Weights of a small transformer language model.
Size: 8 layers, width 64, 2 heads of 32, MLP 384 GELU, vocabulary 2048, 0.663M parameters.
Architecture: LayerNorm before each block, ALiBi.
Training: a variant of SOAP for these matrices, 3988 steps.
Each number is 128 + 24 x the weight over the matrix's rms, rounded and kept within 0 to 255. Layers, rows and columns count from 0. Numbers have three digits each.

# down: layer 2 MLP down (transposed), 384x64, rms 0.114, rows 26-125, columns 0-63
# up: layer 2 MLP up, 384x64, rms 0.114, rows 27-126, columns 0-63
down26:093099109096125125141116114152133145133102108121104132153124145137199124168118121093120106109114130118117128124113130114076151121126108142121097115116107096114148134090115141147105108114152125
up27:152148140136105136109137134146112121169144118128089133119144114118093111115144132144136112117121131126153114138123109121128067115107116098110155122120119147102100127130131101078147152166129114
down27:138104138122141138128105124149136133094130143124108119137096177140186125107131108128150161142147111143097129131164144111139152133129112149122102121138138100122161166155100148149131115112164139
up28:123152117147146116139151111105128118116136098153114169159101119089168123140127141153142162175145136144134130097119131098113163121091129141095100163121103101141130146101108130151174130063131155
down28:117140135135134129098133162141098118147134130102128120121149095115103127126134160148135133101121112135152101141149102093177113140124126136128128128125128150108096108175149130125123105143111117
up29:120141151123117143129149138108149100123154092096131151111110151134095116110136130145146097123103149096110126108107151121120084182137114101113119127115102127139139115144122116137115147149151120
down29:136092121117169136128126148165120109166138109156099125123131133121199157141129107134110135149122098104142121128133107105121148114130128141135103137131125107133153117126121134132124106142152107
up30:180168127071187071128127108129078086152141126143180111140153095123091127157146144126140135149073165152141135133107127114141167116125127107126123147150140146145123131124097152088127167141156153
down30:131131115132115115143118140083144101144141091171161133090150161111146070144145169095150138089098125111102120125110122136127104172132169126132127136123114126144075110139155155145108133113075149
up31:167152112165127162135134125144156131175146196102107070148088095112164108117119120163124118140100157124129151111104088144150119165172132153185151161123094121162133097156145162110124139100119122
down31:162129114104162124050115136126127137180153178151166081141101131096152168154122146146140157170202108073125156160169117133153098095097145125157131116124152156120125104119132115159111145123102107
up32:132128111170094171132093133103159114125165158138125120171136144145196102165122141122144122126174097104089125105073093103142149138140130108108112102178115157107152160114107124140137154110144151
down32:137130114117108133125164142142091103140136101130200128128122096161125120138099161114114158152133147151132034162100091153112054098106128159109166139138103110113087100120116119089104152154142127
up33:086130084141138122111128126130097118127144097122106117102105070116142116109152151107162097120149126146181158131124115156137121108125108099145087129098151126117139110142120136131136129081142122
down33:112110142142131094169106146126144134124126150069096205111085162159094096122117131117116135126128098095112136104105136099112180176122122079138155104136095166095094114124125149101135117162106129
up34:088141142105087112128157128150134125131124128112157132128136119162111097114148107148080116158099088121146137179119136086136128147119113137098120124111143097111115204093097155129109119131131124
down34:137109135165154130092085097178133147136109131092130117122097143049141145095075128115107133131154112104162134115100152113139129054150152132083113159130137124156131116156114093126115112119137109
up35:114132122134131143142098127143140140139142104168130126106165117152101113186113128112148120133090144117135135183108107103144138104136148103111174138143136121136113137096126123141127130136070129
down35:101126116115144103128109128130077120096113090119130103112157171137181131123126119146114147135098084145118101086166134114126143146112126112125089115114134149113148159142149139122077101120122127
up36:123160131143125116080152096160119152135116083155097130141149130138149107179116131120171164109164121139120149103156128168151150161089130136141165157127150143131137122137159107163157126161113150
down36:100142175127087136103127140117164165112124141137128083097140148115121144132127093128168164126131123149172113132085144127090091133118160146147146131140118109103126113119144159135101162134099084
up37:089164129117103097107118122115129118155080131126139148175112110142134127105122116141129109109116126102122149146117140099127153136122126128128133098134110132105094105118110100141118138137133127
down37:118147132112167113142111148162096114158121154119142115134103149133186155142131122136112138126128122142097152140116106115117125087140118157118103127127135145106169155112117134174123120155178109
up38:148122074078073073133135104114119170095138096120080118152104146121128117108106104139063122072105092110104168096104137121103165068073132122093146086133144132130131152141088126149131088115095129
down38:120151168155110099173112137076151143166140044182083138105109142139144103121132118151091076061092107163103142122141129099076195119063105147208118155111171162136127082169156155108095105115128119
up39:130124102133112110094114109170104134133171072165120151104166085141083136148119086160083167102098104086172152131159156142130112106155141121129088114064135165110115113120149085119115129125139123
down39:084142139103131113152114118095184144071150112148131143111080115127102110173147150109146144115152171144066132108096176133093165145188109121138141099119100144125113138109121091129101114108166141
up40:121142109119159094134102162159103110132147135144112113144087132126087152109152163114095077117146138191136094188118140079143129139157136095130107109107073130134111158130156113188132113121094144
down40:118124111100143121176130125117159130140111133129136181165145137169119138124126135130128118111201124135181139163141109099127113143166093185150139177135104127123107103130145124127173080152140159
up41:173074125113146115115105132108095144148153136135124106120086145159179122142131146084072103153157142158166131129147115151150168136118158114150144139166110165146105121149128137117126120146152161
down41:149120161105105094100149143111100145093139120127118127130115127143118115100151119120103135120144172144134116102086149078085148134142171060090139145107161105137122086154120108121140144111130130
up42:084144159149100176114153143126165113105097099117168160105170120121105146106142136053122105119154140134146139102123137073124144132134142108112077134140093156156159148134131122160087072126172158
down42:115118134074115134141161094119122126094132110126134145162110112169090164145148149107159117173178099097121127097082124116115128129115087159162177118091120140157118113114146144097143128096110113
up43:152126200145113139122094101118127164111147134099121132131154103146176121146182159108067126146139149092146104125126130169140156094116104145134096132132145114159193151138136118110097178121157119
down43:120129183152172122108128176132097111168124123184098107145147134118156154173145149151145152101190113135112113132136130130154153145085131112102115111121086116099162119111148124127092116139151100
up44:135095097116087103123128134146138087117157092122159132137147124104141180119088154149118125108134154131114148050162148091129137150157116143145147163161150180102141143169111102151113106148129183
down44:097146121117125116115088098131123116167119115145171213152170133123130095089150130146139167129142148153113091102115099143180085119102125108114123151082131114190115135116122117135103160126129145
up45:122166120138102083129161137098138109126131136072100175186167094133120104115109163158136145138111110106152155111144068137105144131126162118091125129097129177178136098174069077100121095114136128
down45:150123175129173146112131133141138117097084150086119140122155109114117119136121083109149100065119126164105157103152145158107150164155127121080112143126134086104140095064107153151137084118127156
up46:138135127173113103087094191191128158100138112159141137118147145125144104076102145135103092126106105162096130095112142137131149113157127108154112093111139129093204101102124149150143151152085172
down46:158134101172106147145131139091083116094163103145193177113132133149135111077098166167129130109107132137115091154134148162127107155157074160066146152123120134085136111121104139177119112131128171
up47:117132149158092120107115114130172107144124078057104113092133118118143127141136149166145107143135137099120149108130164111134098085138143151155128122146134114110143125107108152134093101127133106
down47:114138103147126140095124154137083171091205149165094143158102092146076098104098094114110123153122113180106061138091111123101134159105116103089102099102133147149090121178141162110153151106111139
up48:127121167145126117143088088112130120106117140114132135117094116060144100092113139092120155153133152126100124093108178167129125146131078127101102114117117142100141103117111124121129151101132130
down48:097103118134132108145129101132124107144097093152095139165131144154197155114132141112126120143092102099126141111136096061156153131125144122127097111134130118135121128112124120148112125113147099
up49:123113057067149086142143124128149151131138123124111092141134175159107105143140094109140094134100103109100120163105134154087140104131108060150141125159151109137122148107113141071067095137137142
down49:108106118145105143106113121160105088141107109126124134124109096108095124110109130099109130124151127107154110126122120131120077123091106118094121124106123136115120115137118099157145156129104107
up50:145160123109072081111100135148146148142139101092117143135112102110173151118119124122118122129176126108093124119103091154135148138136119101134103125130147130181149110158113207164089106078110093
down50:069148131171179161117192112128154094117135141130149138130122142119111095134138079169108103161131119136173139117163176135135153151155132180153149158143106139118133142116123077125166120207138172
up51:101122117109145104142120105137143113153147150131131157141128110136106139163146106098133121124148141138145141133118082138114129074071090116122158161124144121115158155117122133102096157145128152
down51:132172122171154147168086142101104087110115141105119172151084124124173135119152182144127133163100095121152119165150122096112146159147138110133130140133147122164123136172100096151161094115141114
up52:144145121174121136115118131130129164124160087148117148102143109162152101141110149130098091132125163143114116135124107117138116145148170081134138122098133122092157064098122136140165081140142152
down52:122136129135128116161090122133146146124146203109137083145114108116115076132132112144141136122193125110129119098150150156132144105132149116141146170117129145090112147143134140163142116123129105
up53:112087143116127162139123136119171115141142132154103098142114172134125156086153098113121119112154116124119119124071131100106153099110094130083122177139136170134096152176107120141113144148119147
down53:107136150102116118156071185132140134123134117165111131099110136084117101121068150109104115118107130122147096141135142170134125163111111097141140154129154154108136164167179118154130150099124102
up54:097149160163140143160150126173099128138115144162110097096140125162138134104133100066090106125143102124146150143106127164155103144134094085122150136088117138115149145115161098173109165146136113
down54:135161107127143097154142114149120127141134085136147129109171159133093133114138082122166130107165146137124137126104161119078116129106132089116146150141139139135136169144167150146186104128119153
up55:131191152195109160146116115131171133103116172137125122155132106101163150140168104120098122127155164115100116095150107131133156151152141140143144110098131162129190139144134121129094162134106099
down55:129099142088141152133150111114110119127177126102152146107123174158117102134128163132193142134126088138121144120099144140145167127136104124161117148177100118129115128128106156135138098111132155
up56:113114136119139092132130151113136156108139139121122103142150113144116136108134117122120131127124163136115142133122136146151161117135154158125135120122112143119106123131147122114107135179132144
down56:119094113085124145158098161146118141122099144140118140124128107146179118105138124114099138142121127098120142146122127132135149091091122149127130090145121106122161154113118152132138112129166123
up57:152121133141153093107107123122133143170110132133139093126128115113093119157095134101113128172088150137120158190137089095133147122137118124096143106146130099103098109087131096124099146097102117
down57:106106107117146126160142150083099091152143128085106176122148124137097149089162127144078091102085106139119147064121122136146133101155127125149126115165098127165172122158160103084107099167162137
up58:111105147101157128123126139135109101122126122158144135114122109144125133112163155119121093146121147163133126158120118124163107149154138115054153123142123145159145141152130089149105096176184129
down58:117144121094151162138105115176136163111151146107137131124087150149181151119112098099145145127126103141160145095126106123131127106108098122113124150178114126117122156116107126158117132118189084
up59:145149154118167128158140099089104113137144102107144110116113139100149099124135137100109126175151147148098136079125140069166127127109119172141160147115147085127109096123107122119155097154108158
down59:158137151147085100118129122153161153141116134140112143154156149120146090122119131147139152083119152120195134095095156100147091133144117088109113186113110129130077153136152157110152111132100139
up60:096121127139162145136117129143124117173106143112125157105115110119117115120130159104123109127100113100082141126142166117122116165113126111118124121135132142128106117135112123094119113117136120
down60:161113139093153135147107115184104129135146124134110116124108154117170150131123112079151115134131095132117144101120139091104167124114128139127108111140155111126166143115135155118107128131138137
up61:137138144110130096152120138166084134163162166136145132128093091146107126164116148112104160146148067103109115176106150128104126182155105088154121105116129128145136168141139122181112122143086141
down61:117131121100145132125105061078126156135202103147117142156151140168115090085147157111144108141104142138091099140153118135152116096141148075132130114097169127113149091109106096162088145102159125
up62:114111170127091152134132135131160114167165133146139086115119097150137098118143110075058160162150132167146110152128142130128119133133154121126169124095154153122146131062136119115102162128132158
down62:143139079158149073152088103118108121075094138140121157149119113121111096095140072114144111131157112153126110128131132105111113166152096096132129137105143158127138132151099091121126078138085136
up63:102131151116094146148119092152156165139119118124135126131124082135099165183145106141159081107092120098141123112101116064130176120150126202130117118143097138183151102151120120102161117112144140
down63:107109142156135141119128119087149119137084080120110123150143122091124131089067082111111149087147096102137113072148164151102153085161119123119076166129121140109096128120121170146107108149161109
up64:135138105092148139121126118138161134153136075121095121118129146112100106126119132121157081141114126135119164107085099130091098120111085101103121114118132138125117088146126084141111112117107101
down64:122102165143074055150147160108110154093137183103147165121133113173097128121144109158109156095125159124119119098134095085141172120155172133163116123143127115156076144086163137095093131193145102
up65:138116082139108133089127109155139138155099145145138146119152106131112097175111169176141138121148142158122114113144140138130079129098136130120159098118087128132115090139141147142172140140091130
down65:124144146119143140166128147133122120136164105119125119126134166131137135097131112106123108107083109127129140154113132102133170122129116124146108146118177143115121150117141115126122107103153119
up66:118125093120114099122124110135104153119105154114139141150141137084124099101167138081166119124142139182142131119031159128101159125131129131129161108135149121133156152130091163133148146114125152
down66:126127127097092132091140123109098143138191113144146104117146101122111149111108133138092142128148118136138115128172111139161119095130164102128135074126146138121152101103141114142104171118133156
up67:107107132121130126134160153123156124116138111089101119118162127136109092100094161123110168100140114132144148095138106144141123140120088128138123133072150157099101087133127108100143117107127141
down67:136115127139138116135098098133089108142118116159140126130122129108138172162144090126167117184123115114122103138127138140129142092132141124109124111147088110119154132150139149148125120140092114
up68:091107111164139116144123109151124112185104090168106108166134130132136177104087104135081148120170126101141146132124125148126107177140151118132134079104151091174156087122121125145120110102126181
down68:093119137139123124147139125087102111099127133101159125118120122126077115132092149111147066134099162111116115132111146118082121155100101117130130128118132161147088148171118124114134128137081099
up69:090102138150139117077089129151157099132143071146191128133131136140122161147153115095141145136161149158138117103130114133123175115144135097137096140094106105100154133145132107083150127096143140
down69:141172100110103115143126137118126121085137139140106118108114093115116155153125150165132120144153166136089133163110163112108113169134148165127134107138127145165092116117158143140097167133159134
up70:137134099146113159118099122126160097159141104114102172093110124111138091137116162129138126120144127121160114124099120162115111121115108131110155113127129130112141122124107096121137109124093114
down70:122118146097140110130132125136103185103115148089151100177137150151104177164153118136104102133113104157105151122148105101120130127116162136177153140140168112154133128152138142082130140174187112
up71:117123069121105083111104120144124067164121141151155133117097127109137133117145116094123097140142131109129134143105113110135131114149113120168126099094102096135128107142163099121116097127097113
down71:157095136160136144191100120125086154078113105128154137127160105157072149144091146117123157123105131139121103115126144124133116091137095150089147131144165127144116136126112088135152160163148122
up72:136133109145169115131143162147136145126126127147092112125145125112118157156129130149161106132166115132125145114149155116134111121119108114071141145131115106121110164134126114127126094083169183
down72:135138112130118127114088143110114126136132129092111102121104130127113141178165132115157132174122136087137102100130113094140145122166102119126089124120150122153122178135126173120105118149083083
up73:142118174103138142114158118129127139129140114109102086147100085117137085158136116103080077113128099113155108110184145140139118134160131106146097129091124139121096124128152066158174155137153091
down73:118121123124181147104146114100136083108147195145093140128123146119098116146175143145135107131098142133153098133131141094135089127119152112123153063153102172117111136143136120138148132112160123
up74:127131160132125142139132120087158114119132114129141141104104088140131126115134159096147133116135144135128133107139130117136166155175137144112162155111087102143143091118108116117113110119116124
down74:117127151123183150174126149144129128139120147133104114139107141115194125151127134125124150131109135140125148112128130136133158134137156161152120124135133115155160152111129142150151113128184138
up75:151081105120142086165102119116091085154162162160112123125124142138148136126174152103164100169137097146131140163106111116127150122121156132130149144144152105141144190139104085110127139141102113
down75:137135132128142140118155120139128147137123098130158115139159103130100122124091103145115132120146156127140092106146144148124109142138135100140123132116141154145116108136127139150154126109172153
up76:094121152177080132098119095160131134128111143101176147143136118143124142107119116130102132127120133107136102126095153166142123153143123183090097099140143105093155186129116099164139158143152121
down76:149149134109160130150135165100149135123179107124129082131094138129132119146153117159142114111142133168142144153134130111107165117111154086182163142124149142162122109136158166117110146148157127
up77:121138136136124124159104108116145143125116094132157116104108119137135109150130130126118121136114117130126153127113125112097111140163131139094126127130106098137091153133122137171127125111114112
down77:112106109121138121119095137175105118134103119151107109116115144117180151119130117119121142126134108121118135119107129145099148111138108148132139110095141132150166131146125133143144128110161120
up78:177128119176142126151106099135138127125157152135147104157121099104153073129148176144118081151161132072165106155164139152162146119157129075134106126150140086152134175133125122084061146144100127
down78:143114142180152120129094100122072130154110144103134141138109103111144138104126190114155075108154147105126159135140140137117147110143124137149164148158151120150146137118166155096072088110113110
up79:084133138127108095116147117105131127139122113111146076112132111132123112106113107147126104090138145125159097129122111126115110074153090094115107125133111122102130121125143136140114135137143125
down79:104110117114148132173111119146122121129148150144121127129145171153197146113138114118127129123108125153134136150144130132119148093128127149161098115128113130152153147143148118159124107114150131
up80:081126101124155122106122075139174086112154120146152092178151100109116164123122107132097080123142143127146127105098122092128140121162125135131091104126170114127118132140146112063150082109143083
down80:112124146129140113130161146160153131093103120086167126129141167164156120101099149140133128129146085118123163071073147141088126087164122179105168121120123122152063095115133143132086170082119117
up81:151155142109138130151124109135118123123137121117111112122156125127133105139159149112133139136136129119154118128151121163117155082115077131120153120158132155109099125161105073101100125134081097
down81:128118122146112143096126177155124134159138132147144145115120113111131132126098118117116137122152138144092127100113159125132138131113154110121142128133134111136150140111130162153120116140174171
up82:152150165145154131150110210141084148106149146090129120153161111116096124121104158150130139124134145165153175100085152114063159106146139104161145110080122108157135171171140097100149139128085098
down82:111113131125113083148149069101140105146134097136127163108079151177147119106147113095116120149148110084149132125171077115144137149089092137093121152156145161102118114120135139156112121122151149
up83:160151143144121135138154137130150111142125118114131149146147140109142082143130139159132168143144148135138157118131147166094094137116137123111120135121133164106104090163157151147162134114098119
down83:086123115151138111125105124151131099138137130158104132120118151141156145128108118084133096131097097117112105162103119113156151156119111156128120147135138114123140153135117136164112132135170124
up84:117115091121117075123104150119089091132170120123154135133138123102137118129118115113078124114091126145113140142145113087159100171117198116133119107097130118160088139107137102136121110131097129
down84:116153141081147120101148121132130082109148113136129166145143078096154168159109114112174126132144142133111115100125116141119118102100139122123126131131130143151123130145145159075159127079161156
up85:117096051082106113098121140161137159146129113113121121110159144142146097145126118136114116148077093104115141126094133122125151175126140152122098129118091155153110111137156152128147115115131145
down85:137148158131119102150111104141169131128137124076128152139157137161138155127089115087151112130130149196144098152142118133119132113153138141098130132129118116129120132112147116169135172146114103
up86:095131109175109134138137113124159127094134144157133122103108148107125136156183102147160107121160118107159146122123097176161160112139145124090140161098123153167159092121075091145115124139149152
down86:139128131102062136130125111106105142106152108150110138143148114147103098141111132117090136147092173123090120136132143120140098103143150081076157048099104094095188131140106143096141161095120143
up87:124157138135162151171128144121081135146122116116134152170134124098133134093132149153117127134113145138143157104140134117171110159075124095118155157096131141114079136154150091162144093138153131
down87:095139116176115156120125099119144130130137153150160166157130096123167160132124137199114136129160145146124109157115094137132135114093140147154120135143127095133146156107126149128147116135115160
up88:108120073151173102123150121159112127150101145148132127124112110137138122084143134092117115131138144132165132130122131125087166191195129087107114157179139120190133108168184116101178116167134090
down88:158114111176140143116141172115082135146159142157156166122132096112134142114137185139108117150109094143191090119146090105182126134118168113128134108121105142077120089132141077138133131133122088
up89:121135088075147087108091138140142151143083140116173138160094120090135150173110110189104132114109148159136114146119159177125163143160101108146121145179115149154140187141107172136150120112176147
down89:094145087133116111172160120114151143137062156112098114136136112111080149108110109129101175141164133148149139116134195135108117122114107145083107147085112138128148121150086126109180134122126094
up90:117107088144115122092082137136169156128122160112105138106165141106153113188111109205096164145106136060098133128129188200110131118144146161138083099105094122127157085169115130101147131112109130
down90:142145163117133128158134148124113114142135113119115109164100132136112147101133140082165090127125144155148137139132107089152139130111149133112149149129142109124108160116120124119111136134136129
up91:145125117140119120096140161128098101158140161094105101129152093129108122104098138081125176142123157099126125130108099132136136142101129111135129093087121104116120137100107142140131095125137104
down91:102155118142120133136158127108152164089165119130116142107125160151127138132091122122175109121132120121093159123117172147130085147140161112160136148116124138102129120135136127133120126100121101
up92:123140169131180148120107109133146153149140105128100141109129113121116125147093120126093136128111103131135144128158099109104143117116157142113123111116161118147093146142158099139094113140113170
down92:119153148119126163122154090162151117149086158112138138146110100136109139132097106151097162125133147146136114117131123151082098135100126156117119097137144112079156162110127126075148137127151139
up93:152123109182205126138145122146098108132152106138213090116158146131166118133130121140082125128150127164114129148110127128169138106138110135124170110170130181105150075119125153080101123135154128
down93:119114121111128164134141102139141149112128099135115133134138164185092080146109116088121127119102148137123134143125188129156123137189111101109138144101105141128116167093121145110121116116132167
up94:096137175165119127096126142138145121121086101135066184126173131125178125080104188162085135149161138065140141131101131141129155117143083133066084100107145127105196160123105128089159150127139093
down94:133102200141084122100146086120112103160136148166116152172110105135161112083116139113121136124086111115121149157084065158164053137076100154118118128116129137106153119130072131102126109147163077
up95:095137147160153143097177136128111142102149142088163158080114121131111131119188162141120118118127136111118115143111130124079160073153142148091167140116157160157166141120077134116177110090121130
down95:116155111130130078153133135092139102151132130103074109119143127162136158174153157125120124127141163130112156164093139174097137085140128122113112109119100101182124152148096117093126105158116164
up96:125068142112113129137133150110120131126149115118143095170122119066100115177128120091112133131152185156154143151138125161125143129118128134144093157123160121171144136093172122139143125094132157
down96:150147131101084112073152152148112108130086153112117113112127133100129132148131113127121093103131110103084125154117125133172085165099148125155131105122096126096136078098107133116121129130113116
up97:137199136119085124104076086191194135187210096044210117174077130076087244201135000123141119219239130079083164100102155183068191119149146148207047124170125111096201131147148227091082144163076084
down97:184161138130108163099075121246121105194189151046152108161060065134145199222102061105156098222255193131142177082142119164105113116095116136157134131180099114134181099123082188138101173176080034
up98:138133128093129157124171124142134161138118117126120127157135137120119132110147120121156113135137143172126135114123147155125117144166116133092092167134172155138131195138148131127129128100106138
down98:111123120126139183142116146172136122153133138140098087101135110127181145139130137127119126142121098143151143123112109145125105109122138140134126112128139112128142148140121101127135105124164118
up99:116072110167134089106093119126145106129109179115146121127094124108165082110152150084141103089156091126107105141087113114102125148088108119132128132100115092123137127151114120118110086106099104
down99:181133127106122151153118113113133153138144084181143130135141136143064141126099114112123128128092116141109134112157144131135146108155140125132118121128142120141114149108145105170122133123149128
up100:158142097173129093136123157122105169118138150115146145138091101115108149079111096100118139132139111117161180159075150116140134092115137082105127157138111120104149104110136122112124140145130115
down100:117161082179148134148137092127130096174115086122140146110118094124140100107141134114105092139176102157100089115167120103138144168155087155098105109119138130146130144153140133126135101143137134
up101:088105133142124086120079141103109113107142148082140104127101105155124096136149105118089166146110150136107124108112123141082127110114143138160108100119150159106107201073126160141113099117066140
down101:123126086135113077178180079118138109126128095110138196133154129132124117060138173143156107155095109139095100182147156082129145157086063126141106125136156134108135114096134123164122103120171134
up102:113134114101119129109184132122095142142168136159138167146108095155108121121116107157136074119078106109153134127149136110127180142109179117129144113100151134152143133131075136162130065117113155
down102:152141115126103096160146134114122084151200116135116094110129115116126116099106133117132102146091126148173150101126096141144172122089150122123128103097147163083161085112119118131137157137089097
up103:115099109174116146099135137140095103103145137123141096124138147164119084084109111093075099107111096098150145104132170136117127112122134161107087088095120164152143102109131101151130099150151149
down103:147121065167151097156104094169089084093136173074170088124134131132164102151186101170084108100127111098162129087138164143127129150153177109102161128140105084133136140181151093144146097124122209
up104:109121144129143115075114147128148152161139131133148128135165172166148148161139137151109117123127166139123134102172171129159136100098093155090117152127165139160118104084126112130154120136173086
down104:181095200110120130106151129161170127176150125151088106100134123162145158102171091162090119114112147137164153103139090140117126130132139151149144165130113088132142125129160150108113105112130142
up105:115140082120112132127110109135130106152143121145118103124103143112119096123120086110098155110122146099142109141111123094116148123134110118153126101147117113138129111132103118156115126113113096
down105:133118114085133101112145138142118162124116175102115122132137109133177169135124157137110104194104075145099137084147140159122128127119145099119106164096125160125107114105125155102130149161150119
up106:108135145148106150124156119137154097139139107128091130159152106115172127130152115167132165106118100085161131096116124194146135157176135154136129142173130123204124147170154167131098120201173130
down106:142129144125161086140172173137137086157152089091114146071116146154141164132119104152152128137068119180136107179114117103157143181151208110079142130146108119096127131144094118139133118112140150
up107:110092096121129123116112139126130141106108129138130125099153123087156139105099130111080090157149116121149127090111187132154131152149126117147087116107126133122131175109100139111174148149118161
down107:133155137117088111101148149123139097142122111133097126110114099135079110147135114137153117150162141131103110114155106143127114158110079117135165142134116104143135112105132098151123119125145124
up108:090122138138141165121117131141137101150137098113128079132122081119132120117114124132106092135121103147108126131107088144094114093153099152097122164086131132127116102107132158125106098128168174
down108:163097144189084121154108126144124106144114129070138139114150139140129145162189110131095118133109139137129096114144090119188143106097095126147148167154184144113128152159092114167140129174133099
up109:114132134127095130114133113106149123144130132148134130132129123144153115141135131135118090144156153138076131115124149154124150126119137113138105110109101119147096103131101161094096108114125161
down109:075162110140133136156117145148115145106132132126134135101139103159198135109110119119109135124092072147151121160151136133166144147140136183140107139121145122147133143119089142173141128112152109
up110:138159147136110124117130093108171154134132115151140129152142165111105134143139119143137150108128156146168133112169143128101135113134128140121129142131104156153135132128146154144145137104142115
down110:104119138157105109131086149129097128148124148113120102107100158116167133129097119104120157119098106123128124125127116124111151150116091126102106122121143094138144134081133112147106122121137116
up111:141097133163125163115135171144128153157122136154125125110130119110116146145137107124122141159125148126157126134175136152129134132143119136144105133130146167149149149117144142142155127136097123
down111:123146152105116138101129121121154140111115157126109128131100127120166137108149121161154102131136126154107150122095124117143139120089135117157134082114127107099135057147116112141116156170173133
up112:077132128120143111124151120128151148119115107138108088136126128179112127145144123141148108159141141111152148157104131113135114111145110125145170109136134164115101143158130158095095122111134151
down112:150152093114136102143127173150106144134128096152161123119143106120143097111151110139105098121128121143098131160135127146145143109112124124116106137112154125127147147122172091118161113157130117
up113:106142155130141101100127124178168167141105122115152156143160075120150094146134127160084117122097098124121111116187134141100165108127107098138129157047133129094129106140103084071191125108133092
down113:068130154106090172120164140151174185118081107187084141113154115168091134121117143159134156104081158103111152158142208150138122159156120125107095129101152144134123080108083126123148115116168101
up114:111152117107126137077118128131142122130125093120130115116145116149154117112115102145084102084153115121123141127078088147127156112103142120122144095140096135135108094131158134101150148109110132
down114:104100131114082115128121138145153066077109145099121114107101120105115120143109123116160133163128105088116073110117137110109069094124100112134082115082137154106092141115063140146097128106138140
up115:108158181115112157160119107110116128151147113144182109109156112117128143167101065139085116143132127110101128080071103129149138117168113171095166112167141160169099066145099079118114124103180119
down115:149138131135154104145129088126164128144164141114130135144119147099135112106134086106123103140124132158159142148185062099142100182093145133147093152102110110097084171124132125100138154145072117
up116:154151107173135102094087116119103125142128115102131150145133130129127143133134122093104081102156138118099110114132087176142160092165109175129115124184093125121087151128094072143079171107128115
down116:084099197130084143103146105110175130083150136176139121106113110123124111145142154158165117120143162129148122113156180094108151107087177103059127109125183148130171137136142164121183098131102142
up117:118138136164151154159102077123115129105134119126132162146124137122194107139127132182132140160117141118082129129127111078172136124125094148123138125138084149109182168108096165147125110108129143
down117:097111163190119151147118115128073109121106087153119151113139123163132107113114113122190104149100129100142106158146068111200076111132145164112149114159090185125067128117107130139099132129072167
up118:141119151144123135159093155118140143133113128129125114130142125090149103142108121100147096092119151145136123125106182167130121130120113117109096145138101128148122180114137156137141131136120092
down118:109094081118139113152097143138137102087107101118112089116117082164105106135102110136093111106123116123093116118134111143114148127115111149093102115154139107090181118121136160141138145137154118
up119:154111157102169085170127107145183124132140124149114084071181167148125128199146135143130112143144139126084141151113152144118123097143110122111164169157151143107129135108078139092106162127129171
down119:130156090153094138125098138125109162131101128134111143171100112140080140101096116100137154141129104105133115114157133135109123161106109104143115090095108132120127129161155081126140126112131131
up120:189128148139139104126120132143150147106113153150103141116133153114070141100082107152069142144109139169115160151069176131100148100119128134045083100137111140151145135147110090139147122132134109
down120:152192136097140132135113101118131101095127104112138114140138135094111116102129064134095112120141070116191131105135112099112157100142103099132144125124118116116109132139164142079137097111084122
up121:150129104134148138104099121129121152123133102119151136135115105110098137158098122092114095138123128104130133091111130128147098176140106100110154137088139142156115085123117114120107142106126135
down121:094149134127121112160153161120113096135130134132092121108108117113143108094115124134117152135110114168120118130128084124125157096108133126115104097174136097107138191132131118147136110143140137
up122:108148172152113147125127126112110097137162119104142131108136120131139100102124109132124155123145106066138152127114106108111110145104118117126120095134129126102111123124150123137110119136084091
down122:128119081107136112121136105110121141141086168152098093156133079150115168122118149161128125116135137177132103100141116137145130076150137140100127145111142114143182152167112123114135178138137166
up123:114124148132153114160129110120105109130150133098104136162065126134091096128135165134167144123125137154145148094098104111125105115105091096144169099121138125130126117106148109129130139124141097
down123:124111123148110158091128124119123151153113108169119143155168120159108144118098128146113110117097143121101102156122182144154118111139154114134138113116134114154111110088122135106116117120141124
up124:110130065150130138116101126121133122180144138158145093106121125120103164124115156109109138140145124107128149134113117129144093128155135110123167122092134126130138113156118139130120137086114139
down124:112102157078101108149150142133097139115143139081100123151126156138159116117139112109163131132115101130096133131114140124137127095115131151144088152166138103134125138087116137135101111147138141
up125:123135149112095114086112125139125107099143127132138118074104098122136152116140148156107098099169136102196157112133140164129120133112123162105123139129134159130107116216106092126140115123104091
down125:177121100136132134125131103116132128149106091124111141184121128096122086139143142115131140153089146126075115147120171103113094148131144100120116108158113146087115142092125149102131139103133172
up126:137127120158148138122135107113101106130159134107144110091085165112105119127150143107118118139128108147124143111107124144129072156148098079139115152121114151110124145128145157124110148134097130